config.toml
num_hidden_layers = 12
hidden_size = 128
num_attention_heads = 2
num_key_value_heads = 2
head_dim = 64
intermediate_size = 512
vocab_size = 8192
hidden_act = "gelu"
norm = "layernorm"
norm_place = "pre"
norm_eps = 1e-06
positions = "learned"
qk_norm = false
attn_scale = 0.125
bias = "none"
tie_word_embeddings = false
parallel_block = false
init = "normal"
init_std_qkv = 0.042
init_std_o = 0.0522
init_std_up = 0.0601
init_std_down = 0.0601
optimizer = "soap_variant"
learning_rate = 0.00836
lr_mult_qkv = 0.5
lr_mult_o = 0.874
lr_head = 0.00936
max_grad_norm = 0.5
warmup_steps = 200
schedule = "wsd"
decay_fraction = 1.0
decay_shape = "cos"
final_lr_fraction = 0.1
batch_tokens = 32768
max_seq_len = 256
doc_mask = true
train_tokens = 117100000
max_steps = 3574
dataset = "wikipedia_en"
Each number is 50 + 15 x the weight over the matrix's rms, rounded and kept within 0 to 99. Layers, rows and columns count from 0.

# layer 8 MLP up, 512x128, rms 0.0602, rows 214-268, columns 0-127
31 46 18 50 56 55 57 52 85 58 60 52 04 64 46 55 51 45 40 58 47 43 44 62 33 42 29 50 57 33 62 36 54 44 34 63 49 54 50 48 63 00 61 60 55 66 25 54 59 48 41 40 48 52 50 47 17 24 70 43 47 53 55 61 54 45 57 62 49 57 39 38 29 36 63 43 56 54 56 29 71 64 41 51 93 67 44 76 19 65 66 65 22 76 50 54 70 22 58 38 45 83 54 46 22 50 04 49 34 45 53 49 55 52 54 51 40 64 50 52 52 60 63 15 48 43 60 69
63 64 37 26 35 66 31 62 53 47 55 11 36 33 49 33 61 54 44 44 49 53 56 44 35 61 61 69 48 34 48 60 37 57 42 53 48 51 68 76 54 59 37 17 44 43 46 43 38 47 32 65 38 36 67 53 61 59 22 49 72 25 65 43 43 53 38 45 50 67 62 68 51 81 66 31 40 36 49 32 58 37 66 66 55 45 64 55 54 44 50 39 24 53 56 40 43 41 58 52 45 53 45 48 62 76 44 36 60 50 45 66 70 46 61 54 70 31 45 43 49 57 75 65 55 39 56 39
83 58 42 45 54 57 27 49 58 78 34 44 34 18 79 66 51 22 52 47 37 33 48 32 27 69 60 46 57 79 80 39 20 48 64 30 34 69 58 43 60 41 50 66 88 44 67 55 46 46 32 42 51 59 24 22 44 45 75 36 72 49 50 43 77 44 12 49 49 49 59 33 32 46 39 33 62 53 44 54 59 50 61 61 49 48 62 44 59 58 43 79 71 58 43 35 55 41 59 45 81 54 32 55 24 78 58 54 38 17 42 49 55 44 43 23 78 49 29 55 55 52 76 59 54 38 53 64
41 42 32 58 74 59 32 54 47 47 27 62 29 67 73 50 53 57 58 47 37 66 67 56 47 50 46 56 21 32 72 26 57 54 36 60 43 53 31 64 61 46 32 27 66 50 37 53 51 75 52 65 36 32 60 49 28 48 73 31 48 70 53 27 09 34 52 44 35 68 35 43 31 28 60 61 50 62 51 48 58 40 43 32 60 49 68 45 57 77 39 54 70 43 42 54 50 47 30 54 42 77 55 40 51 47 49 71 47 59 48 64 46 33 47 62 56 46 53 63 36 36 41 75 57 39 70 23
60 18 39 32 54 75 42 29 49 40 18 61 31 34 47 74 58 77 62 80 27 60 52 62 63 61 29 49 53 41 55 53 28 18 37 27 52 45 37 46 55 63 43 66 41 34 62 41 31 48 73 70 35 50 49 47 33 63 80 57 50 35 54 48 46 45 67 48 38 46 58 49 03 60 25 52 25 27 64 70 50 34 48 38 30 62 48 50 42 86 65 46 39 40 62 45 24 65 70 44 77 57 36 35 39 48 61 92 44 37 31 56 54 39 46 46 37 68 40 55 65 62 64 55 32 68 61 45
50 38 67 25 59 67 73 44 67 42 39 56 56 57 73 32 34 57 75 37 74 30 55 46 29 67 38 63 54 51 46 48 51 41 57 39 68 61 48 47 53 32 37 52 48 22 70 40 56 60 45 38 51 50 43 45 74 80 58 61 40 49 61 52 46 33 49 52 47 61 54 25 43 60 56 41 53 47 24 64 61 52 37 54 57 56 54 66 45 58 48 62 72 49 57 38 62 58 53 45 50 57 30 55 57 44 59 56 70 33 56 44 55 57 48 52 63 60 57 54 57 57 39 51 81 53 51 32
42 54 89 64 38 46 28 67 51 62 47 44 71 52 30 48 32 39 71 51 76 42 54 49 46 36 68 44 55 50 74 42 62 46 44 71 66 56 32 46 38 55 53 33 37 52 40 52 52 67 60 70 64 79 45 53 71 41 58 54 71 51 09 57 46 54 47 67 68 54 68 45 67 46 45 43 50 25 33 54 53 54 65 42 23 21 53 34 57 54 64 45 60 32 63 17 17 33 54 34 30 47 78 43 68 47 49 45 55 69 41 55 28 81 45 70 67 11 71 66 63 29 61 49 37 45 46 46
53 48 46 70 57 46 61 54 79 46 32 26 59 47 28 52 59 76 59 51 55 47 53 74 38 63 57 46 38 31 60 54 63 56 53 53 53 59 60 49 61 40 51 56 22 27 41 47 44 55 41 36 41 49 43 63 66 45 44 74 28 37 58 37 41 68 38 48 48 55 32 57 63 46 31 65 58 41 30 61 51 66 68 46 56 53 57 61 30 72 54 46 45 58 48 50 47 58 41 50 43 69 54 56 56 44 43 85 44 51 47 15 39 42 67 63 57 54 41 32 53 40 35 16 34 42 40 47
59 33 31 65 69 44 65 54 42 48 58 23 24 60 64 59 74 61 69 50 43 48 47 28 46 56 67 56 75 31 71 69 61 49 60 71 68 19 49 38 52 62 32 55 66 62 35 25 68 75 68 49 54 70 57 45 58 33 57 36 50 51 62 59 43 57 36 38 26 41 24 42 58 63 38 48 56 46 38 65 37 30 46 54 65 62 64 54 27 50 31 50 62 38 28 53 47 71 67 51 68 52 31 52 48 38 58 65 62 64 63 44 27 49 50 59 31 37 34 64 64 48 64 31 55 44 36 51
37 57 65 31 56 47 56 39 34 36 36 57 62 25 76 49 68 49 79 59 43 42 75 76 40 51 39 38 48 47 49 77 43 37 49 20 31 71 57 60 66 43 36 54 43 46 77 37 40 31 41 47 34 58 52 29 48 45 33 52 81 49 47 34 43 55 48 32 18 49 33 41 47 46 76 51 55 65 30 49 25 56 43 41 20 57 24 67 55 67 39 59 39 54 39 47 50 47 76 27 61 60 51 50 41 56 38 51 40 50 75 66 91 47 47 55 74 39 59 35 58 65 67 42 60 70 51 63
45 83 83 46 25 85 87 56 40 27 45 37 54 39 38 62 40 65 71 50 35 75 68 53 15 44 78 54 18 39 49 45 50 55 30 50 83 59 63 72 40 35 91 49 80 40 27 45 57 55 33 43 46 69 19 28 08 66 61 59 37 56 55 35 79 45 45 57 56 77 40 36 64 43 65 25 35 06 48 55 68 53 52 73 63 78 40 83 56 00 46 65 31 48 67 72 81 17 43 55 36 38 36 56 39 21 19 39 42 57 49 29 40 24 36 59 29 43 78 67 32 75 62 48 16 77 32 35
46 70 46 32 52 58 73 62 62 21 52 49 41 41 68 42 41 76 51 25 56 56 76 63 71 54 49 68 54 41 82 60 26 68 32 55 48 63 47 50 66 41 16 45 61 50 14 48 57 45 48 51 32 38 54 48 42 36 99 24 48 64 46 44 63 40 59 35 60 42 79 29 55 52 58 48 50 68 58 24 77 62 63 29 55 76 49 31 62 49 60 52 39 78 64 85 46 25 35 58 44 47 65 31 52 72 15 59 48 43 63 36 82 49 46 47 70 26 28 47 74 00 56 41 46 63 37 46
39 52 52 83 52 44 50 51 55 21 34 54 41 56 55 47 55 44 47 51 51 49 47 60 55 63 44 92 69 64 85 73 38 57 66 66 49 49 47 73 48 58 33 71 56 28 18 46 49 32 44 66 72 62 64 51 27 63 90 40 45 45 52 56 41 42 57 48 46 54 41 64 33 45 39 66 54 55 47 79 50 40 61 71 46 80 47 69 41 36 68 24 36 50 70 47 26 29 83 53 47 34 57 42 41 27 53 56 65 45 42 33 58 59 68 57 48 46 66 53 49 56 38 44 36 56 45 47
59 47 56 46 59 40 83 40 31 38 50 38 81 37 82 42 73 48 35 59 75 27 38 55 31 47 51 48 57 48 56 70 44 21 53 63 34 70 64 10 41 59 96 63 26 28 30 36 56 16 60 72 44 43 33 90 20 19 43 65 61 39 56 43 39 46 44 19 51 49 59 21 54 60 49 56 34 59 49 65 53 43 68 16 37 25 64 52 42 95 27 53 26 52 40 80 51 06 51 55 54 53 67 64 26 33 58 70 69 35 64 26 76 09 46 74 60 13 61 71 35 64 27 40 63 75 59 56
36 65 77 20 31 69 58 52 55 43 44 60 71 35 39 50 60 31 62 79 48 43 54 56 39 55 64 36 42 31 47 44 39 63 30 36 34 50 59 60 55 59 67 41 25 67 23 63 42 46 59 59 71 52 32 53 04 81 48 46 44 74 48 65 56 46 42 59 47 68 61 50 46 38 54 82 41 27 48 54 40 45 47 54 40 70 59 52 58 56 38 60 65 28 51 57 61 25 43 55 36 80 57 48 28 48 60 33 61 56 39 71 56 41 61 84 36 27 69 56 65 25 70 80 36 83 45 25
59 46 43 45 70 49 50 41 63 30 74 36 60 44 85 42 29 42 66 68 66 62 51 62 31 39 52 46 72 44 59 21 53 59 29 45 45 83 56 62 46 48 59 35 36 27 55 40 41 39 63 86 50 29 59 37 76 06 80 32 51 43 55 51 42 72 49 64 36 49 43 52 68 71 57 27 47 51 58 38 37 68 53 62 59 36 59 44 51 58 17 30 24 62 52 49 50 73 35 44 52 61 83 56 54 23 62 48 44 59 19 51 63 48 60 40 40 76 73 58 74 59 61 28 47 29 67 47
62 48 82 41 29 66 46 50 53 55 45 40 35 50 42 62 38 70 44 59 48 74 22 68 64 66 50 52 55 63 72 35 50 59 64 38 52 56 38 52 56 48 36 44 35 52 35 75 57 39 42 52 30 48 39 42 55 54 18 54 67 45 58 30 53 33 62 49 29 50 55 74 61 55 36 53 75 51 73 45 26 19 41 54 42 52 74 78 55 48 20 40 50 54 50 45 62 71 76 54 48 46 34 47 35 52 54 60 73 63 40 39 59 36 52 37 52 68 60 31 61 35 36 39 51 39 46 40
59 54 69 49 61 60 65 45 39 67 43 44 66 50 70 48 47 65 59 56 55 26 45 52 37 61 27 55 76 47 69 34 54 78 89 43 38 44 46 61 47 49 72 52 64 53 47 59 72 35 76 58 43 50 50 35 44 51 56 55 48 31 49 68 62 46 58 26 47 51 64 54 56 68 47 51 68 32 43 43 54 47 52 47 19 51 46 44 40 37 31 61 36 29 46 56 33 34 15 25 45 54 56 45 49 59 54 29 36 44 14 53 46 61 57 59 65 28 60 43 51 48 34 52 48 54 65 57
47 34 41 40 32 65 72 57 82 64 80 33 28 36 56 42 39 39 42 60 60 47 41 45 23 27 74 28 70 31 58 34 59 61 44 47 60 55 53 37 34 42 60 45 58 37 48 11 18 59 34 28 37 18 38 59 61 48 77 26 74 61 40 60 29 44 61 38 51 43 49 47 50 53 73 61 53 26 20 47 64 45 60 32 68 60 64 44 30 44 51 78 48 40 46 30 71 56 53 38 74 71 49 43 52 47 59 49 48 43 46 42 58 48 51 42 33 49 39 46 50 28 95 42 41 45 32 67
28 35 46 42 33 59 56 54 41 46 55 71 47 20 44 67 60 17 75 21 19 62 28 55 13 51 36 56 60 35 75 78 56 56 52 43 59 38 54 59 54 93 74 67 55 33 44 47 55 49 52 69 64 46 32 99 36 61 56 46 47 52 57 70 67 55 50 78 45 62 47 69 70 57 46 89 62 39 65 72 63 38 43 42 53 42 57 37 50 61 28 48 37 47 62 43 58 45 49 25 59 65 43 51 60 53 45 43 69 44 74 45 59 44 48 48 24 54 67 54 59 41 26 71 56 47 62 66
58 51 65 41 56 58 30 47 55 67 50 47 32 64 34 57 38 33 40 47 36 53 65 46 56 62 45 39 50 74 46 41 61 69 76 50 55 44 26 47 68 65 49 60 37 59 45 55 53 71 46 46 37 64 44 32 39 40 52 54 27 27 54 66 51 37 37 72 21 38 85 47 48 70 48 49 64 51 57 38 74 22 46 32 71 65 38 64 26 55 40 36 48 39 56 46 42 40 42 47 50 54 29 40 46 50 59 64 48 86 75 40 38 16 63 47 55 46 37 54 57 16 63 55 52 57 72 49
29 41 51 61 21 64 49 63 25 33 44 42 58 25 32 70 50 30 48 31 56 46 58 45 40 47 35 52 52 80 36 56 50 52 70 39 53 56 26 57 56 26 40 56 60 57 63 48 49 49 30 58 52 68 44 45 19 81 39 31 61 46 61 48 33 43 27 34 23 29 72 37 39 41 61 55 49 61 28 22 58 56 47 53 43 53 42 45 48 36 37 80 43 51 39 51 50 64 52 65 45 66 48 38 60 50 57 47 43 37 76 91 54 40 63 61 64 31 86 59 73 57 58 55 44 82 46 47
40 51 46 56 17 60 61 40 21 50 54 55 34 40 79 55 40 61 45 66 41 65 49 33 21 48 61 40 56 40 39 59 53 48 50 49 36 47 42 59 61 61 51 51 62 35 54 15 64 73 50 12 44 69 65 34 49 61 44 30 37 69 90 54 58 63 41 53 63 50 53 46 18 23 35 33 68 66 50 88 55 37 56 74 39 58 40 40 66 64 60 78 53 45 67 33 68 47 48 45 69 79 73 40 65 32 32 49 59 41 37 36 70 44 52 79 54 46 75 45 57 38 18 37 37 55 85 14
57 46 48 34 61 72 72 39 19 42 58 51 66 35 68 47 44 73 59 78 49 73 39 42 36 69 65 54 40 67 64 42 36 44 53 49 44 44 68 72 70 79 61 57 13 36 51 52 51 80 46 69 33 64 36 51 47 46 57 37 57 33 50 51 56 68 19 67 55 59 39 44 32 38 25 58 45 36 60 56 30 42 59 66 36 36 45 46 40 56 22 64 34 61 33 63 41 56 32 53 66 56 20 46 52 48 82 37 32 57 27 82 62 38 48 48 38 52 39 66 69 63 36 75 54 42 37 26
33 37 55 93 35 64 67 49 45 50 38 39 69 99 43 44 32 35 59 41 29 79 36 63 23 53 47 24 68 77 70 57 52 89 55 20 53 62 25 73 59 49 61 40 27 32 31 66 55 58 73 57 43 50 83 37 51 35 39 60 75 21 30 48 56 63 37 65 64 33 75 79 68 45 50 58 47 35 46 29 84 28 55 56 56 62 40 55 38 52 54 81 58 60 35 67 45 82 45 62 39 41 76 46 40 64 52 48 61 36 28 68 36 54 41 28 19 65 37 31 38 31 71 52 32 51 77 13
29 63 81 62 60 57 47 32 38 51 46 64 55 72 39 35 54 76 40 50 60 64 58 46 36 53 46 56 51 63 65 52 69 32 67 75 59 45 57 64 70 63 40 72 52 35 61 68 62 71 54 14 42 45 21 63 58 69 41 67 33 48 32 62 38 40 55 65 50 58 74 38 63 24 23 37 26 68 64 41 62 33 43 36 57 71 37 49 58 43 20 62 53 64 70 40 23 41 44 59 40 73 47 54 36 38 44 46 46 57 41 06 81 37 52 46 20 44 36 83 23 63 19 29 19 77 26 69
34 77 60 45 56 47 58 51 61 40 26 34 72 64 53 39 42 84 63 32 57 62 37 55 43 34 58 45 44 60 82 36 52 46 67 32 45 63 32 56 82 37 36 64 45 46 43 52 65 67 44 64 67 75 51 47 47 72 65 52 47 44 66 61 33 51 21 52 47 35 52 35 43 47 48 39 23 60 36 30 70 50 49 54 43 66 32 49 47 27 58 35 54 46 54 68 22 57 48 61 72 07 59 34 55 53 57 42 54 34 49 53 31 32 61 79 67 39 29 64 61 45 53 23 45 55 54 40
35 44 31 56 70 58 68 27 60 41 30 54 71 64 32 57 63 46 84 67 35 49 42 65 31 23 41 18 57 65 46 47 79 30 61 51 42 59 55 60 57 38 70 57 60 56 75 51 30 51 59 60 27 36 59 49 59 66 10 40 43 47 72 58 49 47 46 63 46 43 34 54 62 53 40 65 46 59 45 57 59 47 50 40 64 76 60 73 47 70 33 46 24 33 56 31 47 63 67 19 70 48 34 47 62 56 67 61 52 25 65 18 57 55 50 36 35 54 27 47 43 42 57 13 73 66 58 68
43 70 32 60 41 47 48 46 94 48 56 64 67 45 56 61 64 29 54 57 42 41 30 66 62 52 64 40 48 18 46 54 41 55 52 46 48 75 54 66 41 43 43 51 65 49 47 64 56 32 23 39 33 81 37 31 31 67 65 57 35 38 44 64 80 32 52 47 71 45 67 47 54 64 90 54 23 50 55 60 49 70 35 49 46 25 35 33 51 87 37 48 48 59 86 74 61 27 44 52 53 80 44 42 19 49 47 60 56 23 40 53 62 53 39 42 73 14 72 37 94 71 64 53 62 72 59 86
44 52 26 56 64 35 50 89 59 25 53 33 50 77 22 33 51 30 48 46 42 28 48 61 69 19 15 67 44 52 65 27 43 59 62 52 79 63 62 62 45 39 55 73 55 56 44 63 41 73 45 39 18 71 27 48 57 55 78 46 10 61 69 60 52 46 55 67 30 32 67 33 61 46 61 32 23 34 52 65 74 48 49 56 41 45 36 57 63 56 49 62 46 47 69 65 36 48 52 68 37 35 42 41 35 46 35 84 57 48 33 30 44 39 54 57 75 88 50 58 64 31 68 59 56 23 49 30
71 50 74 60 32 52 33 52 49 61 36 38 47 63 79 45 36 50 31 29 81 43 38 58 51 61 65 72 15 53 61 43 27 42 76 25 43 51 54 36 58 44 53 33 48 60 45 37 57 69 39 38 35 59 42 70 49 52 74 65 73 39 60 90 55 39 51 53 76 54 44 32 45 40 47 35 72 58 38 36 63 08 68 75 53 37 40 45 54 76 49 63 51 70 53 57 44 52 90 53 52 38 37 61 73 32 52 44 51 33 30 40 57 47 58 47 77 65 65 56 73 44 61 55 46 55 34 60
35 42 53 51 47 86 32 46 42 68 51 29 41 55 34 64 52 37 70 52 45 50 99 50 38 59 41 59 55 56 79 52 77 67 55 29 53 64 57 37 63 41 62 44 38 69 53 35 41 72 60 50 63 23 71 33 83 40 40 08 59 65 61 54 25 42 49 37 26 37 66 63 26 59 32 47 50 24 40 73 55 43 65 37 44 34 36 54 47 59 54 65 52 26 45 55 43 40 60 55 58 73 62 37 55 71 50 45 36 51 21 68 40 50 24 41 54 59 31 53 35 09 47 61 46 41 28 57
05 46 55 50 22 84 55 29 57 50 58 40 18 67 63 68 41 41 43 64 55 68 54 36 42 48 22 52 59 75 45 66 47 61 32 48 51 69 29 91 49 51 37 38 65 65 08 56 48 48 72 71 37 26 38 63 58 52 39 16 58 54 45 61 39 30 58 55 46 48 55 51 46 35 34 62 43 55 54 66 73 69 69 59 37 49 10 47 61 52 46 76 09 37 35 49 41 40 38 49 33 34 49 54 48 45 55 49 73 20 40 66 54 39 46 30 49 37 51 44 66 47 81 35 40 91 59 21
36 67 69 30 39 53 52 47 52 34 41 46 35 70 27 64 43 71 64 45 60 48 45 56 48 57 67 57 51 55 29 46 65 57 33 63 41 54 81 39 56 74 72 50 31 52 64 45 42 31 60 40 50 32 36 54 46 54 47 42 53 39 46 56 57 67 41 57 41 47 41 17 59 48 90 60 45 65 41 68 40 63 58 44 72 77 45 63 71 54 49 63 62 40 33 62 39 67 64 43 63 57 41 51 40 44 26 42 50 00 37 34 49 36 58 48 57 26 39 76 67 56 50 46 55 35 62 69
40 58 28 63 58 35 99 51 60 33 56 68 40 57 53 41 65 50 61 45 36 40 51 48 37 70 69 71 50 31 62 51 79 71 66 46 54 55 55 77 70 35 32 38 56 43 64 39 47 41 63 38 41 59 52 41 47 66 49 20 19 38 72 60 37 28 62 41 71 56 41 52 45 60 54 41 50 19 82 71 54 48 31 35 39 46 45 41 34 58 54 48 53 44 63 60 43 61 55 65 33 53 62 21 62 69 35 58 59 28 32 57 76 87 56 58 72 44 22 73 69 33 66 57 48 56 69 32
64 58 52 67 68 67 82 56 61 32 58 61 45 51 30 85 78 45 43 54 53 82 77 25 39 35 61 47 25 58 66 39 54 45 60 57 46 62 47 38 69 55 99 58 54 27 46 33 53 66 58 43 41 46 42 54 60 60 53 48 34 49 53 32 57 57 50 65 59 44 54 42 57 55 26 27 14 27 44 40 35 54 40 41 50 67 32 52 57 47 34 58 39 94 52 36 74 63 61 66 60 56 69 24 57 44 43 50 40 57 50 24 36 46 56 44 41 54 56 46 70 66 58 39 58 51 40 48
68 41 35 50 35 62 69 77 55 40 20 38 34 54 75 43 35 51 74 40 64 46 33 58 54 51 63 48 58 39 42 51 19 39 66 37 40 59 33 19 61 59 60 24 26 59 60 83 29 64 58 34 50 59 42 47 48 41 27 65 44 51 59 92 69 68 56 46 80 55 33 36 45 28 38 37 34 42 26 38 61 34 40 53 40 55 51 66 48 55 59 39 47 30 48 53 49 34 48 64 40 65 60 33 63 55 56 47 54 46 46 72 49 78 37 37 74 43 54 52 74 43 43 79 60 56 53 53
23 51 52 53 55 31 63 41 69 45 77 43 20 42 28 58 53 71 67 46 48 51 32 49 37 45 46 41 18 35 59 52 57 29 55 51 53 34 34 65 48 45 54 45 29 45 67 45 65 44 38 61 23 62 44 40 46 44 41 43 62 67 56 46 21 57 53 73 47 60 52 52 22 41 59 61 37 56 71 58 76 36 64 30 28 55 36 60 50 53 66 52 21 33 65 34 52 60 40 59 63 15 57 25 53 59 46 57 41 68 24 45 57 61 64 54 32 47 40 68 35 21 70 67 73 62 58 46
58 59 34 83 34 65 87 51 44 47 39 61 32 65 48 36 60 53 67 52 40 46 48 42 32 56 54 52 46 37 46 48 55 50 44 32 49 62 45 44 40 54 60 38 64 50 47 71 91 48 33 78 34 79 55 51 39 39 59 46 64 85 79 31 51 37 65 61 52 75 55 33 38 41 42 37 45 74 66 71 59 22 57 58 18 98 60 71 84 62 45 34 46 56 59 69 05 17 70 75 35 35 56 43 65 67 50 36 37 16 46 37 63 63 56 63 89 39 19 46 42 70 34 40 49 24 48 41
59 34 17 79 44 35 39 51 29 38 64 42 62 51 26 53 46 49 47 44 47 61 62 31 55 54 43 36 57 45 58 57 62 47 66 58 28 35 31 35 29 63 40 50 41 62 45 38 58 81 46 57 77 45 54 59 55 32 57 51 55 67 39 39 64 42 72 53 52 44 79 51 70 54 57 47 34 68 28 38 68 43 70 19 31 39 64 47 39 57 81 59 51 38 52 43 42 50 56 58 52 43 51 34 49 24 53 59 35 52 37 55 50 25 52 60 57 44 61 60 52 53 64 67 50 43 32 69
34 58 48 65 62 67 44 32 62 32 23 35 81 46 74 60 55 58 27 38 45 40 61 63 32 53 40 76 70 37 67 35 57 56 50 63 13 81 26 56 80 37 48 46 52 68 48 54 48 36 37 48 44 24 43 55 58 37 50 59 41 58 53 43 73 45 53 61 80 25 55 68 54 59 48 43 47 30 51 60 36 69 37 36 57 58 40 23 31 69 55 42 54 57 39 73 50 40 62 44 58 64 73 43 46 55 13 45 60 51 57 67 30 56 44 52 70 09 76 53 67 39 83 62 84 38 70 50
68 38 47 50 52 36 59 78 53 22 57 39 41 75 68 52 38 48 61 44 43 36 41 62 44 45 27 43 38 38 56 30 38 69 29 63 41 28 77 89 54 45 30 65 55 32 40 58 67 67 68 41 39 71 52 49 34 66 35 34 60 36 66 55 56 45 49 55 57 57 36 70 47 58 59 50 21 41 45 55 61 23 47 46 52 52 42 73 49 36 30 69 70 64 54 39 38 39 50 54 50 20 48 55 50 75 23 84 20 31 55 50 56 87 36 42 41 49 48 41 42 44 59 40 61 62 52 42
30 64 46 64 46 91 81 65 43 59 58 65 51 57 38 25 52 40 49 28 46 54 57 39 44 37 75 86 33 49 45 53 74 53 62 70 72 71 38 38 62 39 40 44 75 49 51 47 74 47 35 56 42 67 48 43 47 45 72 46 52 60 42 52 43 26 67 23 52 55 50 59 48 69 65 30 67 50 51 66 45 35 60 39 28 49 26 37 53 46 48 59 63 55 53 38 14 48 68 17 67 35 55 45 65 52 63 55 37 31 48 13 85 70 32 65 58 61 65 57 66 40 40 26 36 53 30 53
28 76 30 78 81 37 67 48 61 48 79 36 62 36 64 41 39 59 85 35 54 46 42 56 41 54 69 34 89 00 64 12 55 31 40 38 37 97 26 48 52 59 40 46 51 40 65 24 73 59 63 57 62 48 40 25 35 39 69 36 67 47 44 57 31 64 62 64 35 81 56 52 85 71 46 25 49 26 68 55 47 43 49 40 47 43 65 55 43 63 65 45 62 82 49 78 61 44 54 37 54 65 57 58 68 42 16 68 47 66 45 42 49 52 57 29 64 40 48 63 44 56 72 64 51 56 55 34
27 38 74 56 53 53 67 57 64 48 56 59 25 52 51 32 53 71 42 65 38 51 26 48 45 50 79 41 43 49 41 23 39 47 50 22 48 61 61 51 59 65 20 49 51 57 38 45 41 55 45 44 67 46 38 43 41 59 55 43 52 55 59 44 35 65 65 50 46 66 42 63 53 35 67 57 48 47 65 67 49 59 71 59 44 54 47 57 43 29 52 59 31 62 43 43 48 45 68 38 43 62 78 43 48 39 53 30 63 34 50 73 46 55 43 44 71 68 40 62 41 65 50 37 55 64 23 23
28 47 62 48 62 50 32 41 61 42 41 39 54 47 40 51 12 38 50 53 53 46 39 28 58 64 31 47 67 49 46 84 35 54 32 48 59 32 27 64 64 44 38 25 55 71 46 40 48 42 59 55 50 28 41 62 72 63 73 50 48 87 22 37 18 48 55 63 50 66 27 66 54 29 77 31 28 24 49 73 63 46 63 84 65 32 42 28 76 55 49 45 34 54 47 47 48 70 57 55 41 39 42 17 66 35 28 62 36 64 45 52 45 30 44 54 77 59 29 73 50 66 68 54 26 59 64 56
57 64 48 60 37 44 61 71 46 39 57 13 34 55 48 54 50 62 49 63 65 42 52 73 39 33 25 49 66 50 53 44 67 20 83 26 48 53 88 68 58 52 43 58 47 37 72 38 30 62 49 30 27 41 64 59 58 68 47 54 53 35 69 50 52 66 28 29 48 66 28 38 48 28 37 40 54 64 18 50 59 29 66 29 55 57 24 67 42 58 58 47 40 82 27 22 69 56 44 45 52 64 41 42 57 60 56 72 50 50 70 30 46 31 64 40 52 64 54 54 33 20 79 65 53 66 40 64
43 46 41 52 48 43 35 55 64 53 55 71 47 61 31 51 37 18 71 53 60 38 54 48 63 22 54 56 63 67 49 45 46 65 30 36 29 41 61 44 71 70 48 57 40 51 35 44 39 28 53 55 85 60 30 39 35 63 44 46 39 65 99 49 63 60 41 42 36 39 65 79 58 61 34 54 55 56 32 62 53 39 48 44 66 68 43 59 63 54 60 58 60 18 48 42 70 53 61 41 56 55 48 43 63 42 55 58 46 13 65 64 54 56 55 66 45 50 44 56 80 54 64 45 39 30 45 29
55 32 51 45 88 65 68 50 63 39 87 62 39 45 48 45 25 63 50 61 33 75 60 40 51 64 43 43 63 50 61 46 45 48 57 55 42 37 16 43 41 39 31 53 62 32 75 37 64 45 61 49 49 31 38 46 63 42 64 47 41 30 45 51 47 47 53 36 38 69 63 52 62 75 29 67 44 52 42 46 33 64 42 22 38 28 57 64 28 47 41 42 57 47 48 31 51 60 31 25 58 60 23 27 51 69 57 68 24 51 48 41 44 47 73 33 44 40 49 67 83 48 80 51 43 61 51 55
53 49 55 41 52 76 38 55 35 45 50 62 49 61 42 43 45 18 89 24 56 49 62 42 34 43 49 43 59 36 63 41 44 54 60 56 50 76 54 53 51 53 58 53 39 16 51 47 61 50 84 68 27 45 51 54 64 35 37 66 38 55 90 51 53 39 40 69 86 69 24 36 41 28 34 40 32 54 55 47 49 46 47 52 53 39 38 50 52 41 55 78 61 69 65 56 31 38 25 45 39 66 61 47 42 34 26 81 50 47 55 43 40 76 54 27 40 14 57 69 36 33 47 47 37 61 52 51
63 64 44 25 54 61 44 40 48 35 26 37 36 57 63 44 44 46 80 30 32 54 57 45 33 69 36 59 52 46 60 58 68 62 42 32 49 23 55 64 74 30 68 50 37 43 61 51 56 66 25 75 38 44 40 33 62 63 50 54 45 34 38 73 60 28 35 62 53 51 41 41 43 35 31 75 35 47 42 41 59 63 31 55 49 59 51 45 79 61 21 47 39 56 44 44 52 26 53 32 56 20 65 78 13 35 47 60 55 39 46 43 53 39 57 85 40 63 63 67 48 70 64 67 24 40 78 40
44 62 33 52 48 54 54 32 41 50 35 57 38 46 51 37 46 30 77 57 46 61 25 52 57 46 61 50 48 40 47 41 54 60 83 31 33 26 39 62 50 49 38 30 44 45 50 62 63 82 60 20 62 32 45 29 62 23 50 28 61 39 63 63 45 55 43 74 47 45 66 29 53 39 44 71 61 65 44 34 52 67 39 57 77 58 55 52 55 51 76 63 34 85 41 38 75 56 40 50 50 43 51 32 38 46 18 58 57 42 40 45 25 65 45 20 57 63 39 73 56 45 86 39 17 45 54 40
40 28 19 53 48 77 27 63 38 36 80 31 31 40 44 36 35 58 72 29 60 50 47 69 59 17 62 53 48 46 30 46 44 41 67 46 44 45 52 46 38 40 26 72 39 50 59 61 73 62 50 68 47 53 48 23 61 38 36 65 29 31 46 57 60 52 38 59 57 22 49 67 50 74 25 33 72 57 56 39 43 41 42 45 43 21 26 49 42 68 54 59 41 41 35 85 56 65 54 20 46 38 34 18 50 51 54 51 70 79 31 72 42 33 44 46 70 59 46 43 66 48 46 74 64 44 51 74
58 40 65 34 61 29 35 32 66 51 84 82 88 67 53 28 52 42 77 57 45 50 39 97 52 65 58 44 61 26 38 56 64 31 64 20 58 34 68 35 49 63 75 17 38 27 76 53 76 73 46 61 36 75 55 58 22 62 73 38 60 50 44 53 48 52 42 49 04 49 92 52 44 27 45 76 36 23 51 56 25 46 69 42 33 49 39 34 37 71 51 38 26 37 70 23 37 53 67 42 57 50 20 58 42 66 37 68 48 53 37 40 51 13 77 53 50 28 57 32 68 25 74 27 09 59 70 43
22 60 53 60 68 53 57 48 44 64 49 29 49 40 58 47 70 46 37 39 37 49 27 70 66 63 40 44 65 49 46 43 72 59 57 47 00 58 54 66 53 51 33 45 43 45 61 51 35 40 66 57 43 34 42 28 56 45 22 32 42 46 70 67 63 57 56 61 53 38 42 56 67 54 21 70 60 56 33 37 58 40 30 43 66 51 46 44 55 72 32 41 36 66 61 54 52 43 79 28 64 36 38 44 42 52 60 37 47 29 36 30 45 69 46 38 27 30 51 37 65 53 78 66 27 62 41 59